Weights of a small transformer language model.
Training: a variant of SOAP for these matrices, 3508 steps.
Each number is 200 + 20 x the weight over its row's rms, rounded and kept within 0 to 999. Layers, rows and columns count from 0. The size before them is the row's rms in percent of the matrix's.

# layer 7 MLP down, 256x768, rms 0.0603, rows 200-255, columns 384-415
098,212,181,209,212,164,170,196,227,185,211,171,193,201,205,214,171,230,202,183,201,175,210,178,182,234,204,191,207,179,229,221,149
096,202,168,210,197,219,159,206,199,188,214,199,184,221,213,217,194,251,163,179,174,213,221,227,164,217,158,183,180,172,198,225,190
102,211,188,203,220,224,202,242,212,196,196,194,191,237,193,224,207,211,220,229,228,195,184,203,221,219,206,158,224,229,226,234,256
105,194,192,192,175,192,211,199,223,200,162,178,184,201,206,206,199,251,205,198,187,190,183,192,202,206,195,231,189,201,210,187,200
104,185,175,172,204,194,238,197,164,177,213,219,203,223,183,215,219,221,222,235,158,200,199,152,160,178,181,191,194,229,216,177,223
099,195,190,210,193,170,206,215,183,215,178,200,219,199,171,189,210,194,217,223,188,170,169,165,178,217,234,202,191,214,182,228,180
104,213,212,200,215,198,231,214,192,220,226,217,155,189,162,188,228,198,190,188,203,176,198,200,198,169,194,219,202,223,228,187,193
094,208,188,208,247,226,166,202,224,193,194,192,172,205,203,212,173,190,200,190,211,207,214,189,179,166,215,217,200,194,204,208,163
102,191,226,209,254,173,180,214,180,219,197,194,212,248,175,193,174,196,198,170,218,181,228,190,159,202,222,171,207,215,232,168,220
101,220,270,189,205,193,230,191,134,212,215,170,212,218,208,203,210,176,190,188,174,184,182,164,219,218,198,183,198,189,229,215,221
102,219,205,211,181,222,217,153,207,197,211,185,233,197,216,245,229,169,190,191,192,214,205,153,217,169,196,198,205,206,211,184,236
097,194,232,214,226,223,252,192,166,209,210,213,182,170,162,182,208,231,209,174,214,189,204,197,208,182,212,200,226,204,206,183,170
105,185,221,197,222,222,193,234,199,182,199,202,192,190,188,204,227,155,203,220,206,169,218,170,216,206,188,205,225,256,171,223,154
099,201,203,214,204,201,221,175,252,173,217,203,143,196,205,198,211,190,217,190,206,224,194,236,233,160,221,188,210,204,215,211,194
098,219,217,236,192,180,209,169,186,196,188,163,184,199,208,175,230,172,214,213,171,204,218,201,187,184,201,224,231,194,191,217,194
100,164,215,184,184,225,214,191,227,204,203,189,212,202,209,212,210,223,195,190,202,213,200,193,175,236,186,209,231,195,185,191,212
096,215,200,191,195,191,193,182,167,242,175,161,196,204,204,203,208,217,198,193,192,193,182,205,206,215,161,192,212,213,217,198,197
094,188,169,226,200,178,206,186,186,198,192,183,216,195,225,195,214,195,167,213,201,160,204,211,193,202,212,231,178,205,215,192,212
096,208,213,194,203,238,226,158,198,218,182,232,218,193,191,184,225,179,191,184,184,225,225,231,180,190,192,229,168,230,190,187,201
099,189,227,219,182,224,222,216,224,214,201,159,207,229,196,213,206,199,208,200,180,204,200,220,189,214,183,188,214,183,205,188,244
098,198,205,197,183,196,214,217,232,211,225,211,198,187,187,214,193,231,182,219,194,203,227,189,247,180,205,204,256,235,195,185,202
102,194,232,219,194,146,205,190,202,228,190,214,231,179,206,216,257,201,227,189,195,187,221,212,183,219,208,207,177,182,190,205,214
102,209,176,230,188,212,203,181,196,218,187,217,196,196,205,170,181,242,189,169,194,181,179,204,177,198,208,204,215,192,192,185,190
096,207,197,237,247,176,194,219,206,174,224,193,172,203,171,222,157,223,194,156,192,225,207,229,218,210,184,195,222,191,212,185,225
101,248,211,186,208,233,209,203,179,243,178,190,213,189,205,200,226,199,187,191,251,170,184,212,206,192,202,223,170,219,207,208,200
097,185,184,205,180,184,214,225,164,225,163,199,204,211,229,182,184,185,189,193,195,200,225,201,193,189,206,196,242,169,156,214,186
098,187,215,186,207,216,202,207,212,193,213,171,197,212,198,210,177,184,213,194,200,210,233,209,204,205,212,213,226,211,175,211,216
101,184,197,198,229,225,196,189,187,173,198,201,202,197,211,160,177,178,208,219,200,196,197,236,177,187,201,221,176,180,180,216,199
095,202,197,209,213,174,198,206,209,224,179,207,198,186,178,190,211,216,204,219,224,211,211,203,178,243,205,205,196,215,153,216,200
100,202,133,204,202,223,232,147,145,223,199,229,182,169,184,174,211,211,228,206,204,198,181,172,194,212,162,227,185,195,216,219,217
107,210,216,199,158,188,213,192,223,216,176,228,177,218,203,200,248,201,210,227,210,194,203,206,212,178,208,211,214,169,186,218,175
101,182,181,175,191,212,228,186,183,161,216,184,183,202,192,203,204,168,209,209,228,181,191,217,221,204,197,204,213,214,192,206,237
100,189,230,185,226,199,207,186,219,190,205,197,196,242,202,213,178,173,222,203,236,197,197,185,193,221,202,223,207,184,191,218,175
099,189,219,210,216,188,190,165,217,215,181,169,180,180,182,149,195,186,182,187,193,254,189,202,210,166,204,177,199,194,176,192,166
098,190,218,184,180,225,217,207,205,191,181,184,211,201,178,204,185,181,168,159,188,219,241,210,235,201,200,191,191,184,187,174,206
093,230,202,189,187,217,228,232,168,187,181,188,217,208,199,196,213,218,194,206,195,203,206,213,193,172,200,196,228,216,218,156,177
097,195,207,190,177,188,202,197,186,198,203,218,218,210,226,194,194,200,211,178,195,193,233,233,165,181,202,199,229,223,195,209,196
099,230,181,190,195,195,183,208,191,213,202,188,185,213,156,179,233,198,224,228,208,171,201,208,167,205,239,209,259,189,194,200,211
098,185,205,187,201,194,214,201,248,197,196,191,218,215,206,189,191,197,224,181,208,196,176,203,243,167,192,217,222,190,239,196,189
101,210,197,189,203,219,195,228,190,220,182,164,216,186,202,200,228,240,175,166,205,202,186,205,182,191,218,188,174,230,257,183,223
097,206,184,215,162,236,201,211,185,204,187,178,200,211,211,200,197,201,193,192,201,217,177,184,207,178,202,175,165,182,192,199,193
096,194,209,201,194,223,247,187,226,201,211,190,217,214,195,198,237,203,179,237,216,177,193,168,197,180,224,166,163,213,222,158,215
099,199,172,177,224,212,200,193,200,179,190,176,207,201,192,159,212,216,174,182,179,200,216,197,183,198,192,182,242,217,157,186,160
101,218,173,212,201,187,200,212,202,183,183,222,172,226,180,207,261,228,211,179,195,221,237,198,193,213,213,232,192,191,197,214,175
102,216,187,228,216,214,182,185,228,180,194,211,195,203,186,206,169,210,211,173,217,229,195,226,245,213,236,205,224,176,199,196,229
106,209,241,193,213,208,177,189,191,212,229,193,222,194,195,164,194,204,203,182,234,224,193,214,198,205,213,163,161,202,181,174,176
098,201,210,228,219,196,231,216,223,194,213,171,190,201,180,180,226,199,194,209,207,202,186,204,202,212,219,212,202,214,181,188,181
102,198,234,179,205,209,199,191,220,235,197,212,202,179,229,229,203,187,190,203,241,197,180,187,188,223,190,222,207,190,205,192,215
114,220,201,202,242,211,176,205,165,210,205,195,204,218,200,195,190,227,182,210,224,210,173,208,193,210,183,175,210,191,205,173,172
099,230,173,192,188,209,169,188,185,168,223,194,196,223,141,195,205,224,165,170,215,197,196,199,202,203,233,207,213,189,205,190,172
104,223,224,219,211,204,190,190,208,212,174,200,210,169,196,219,218,202,196,214,192,228,229,189,212,184,164,183,225,217,208,199,219
101,191,180,189,214,223,183,210,175,203,226,210,137,236,251,200,217,207,187,196,199,226,218,222,195,193,229,197,180,181,204,184,222
100,218,211,195,211,214,181,214,242,211,190,188,184,206,201,176,231,194,241,205,211,166,171,210,202,215,175,183,199,175,190,178,168
103,213,185,213,208,182,198,192,213,216,232,219,194,236,209,205,217,197,163,189,213,177,208,197,175,207,200,171,232,186,189,190,204
105,237,188,221,184,208,170,183,227,224,154,228,193,169,206,200,215,175,205,198,200,200,196,173,182,194,210,187,217,199,193,180,170
097,189,192,195,209,226,223,187,212,203,199,204,182,192,203,187,190,209,166,168,247,179,193,187,175,189,170,194,217,214,199,229,225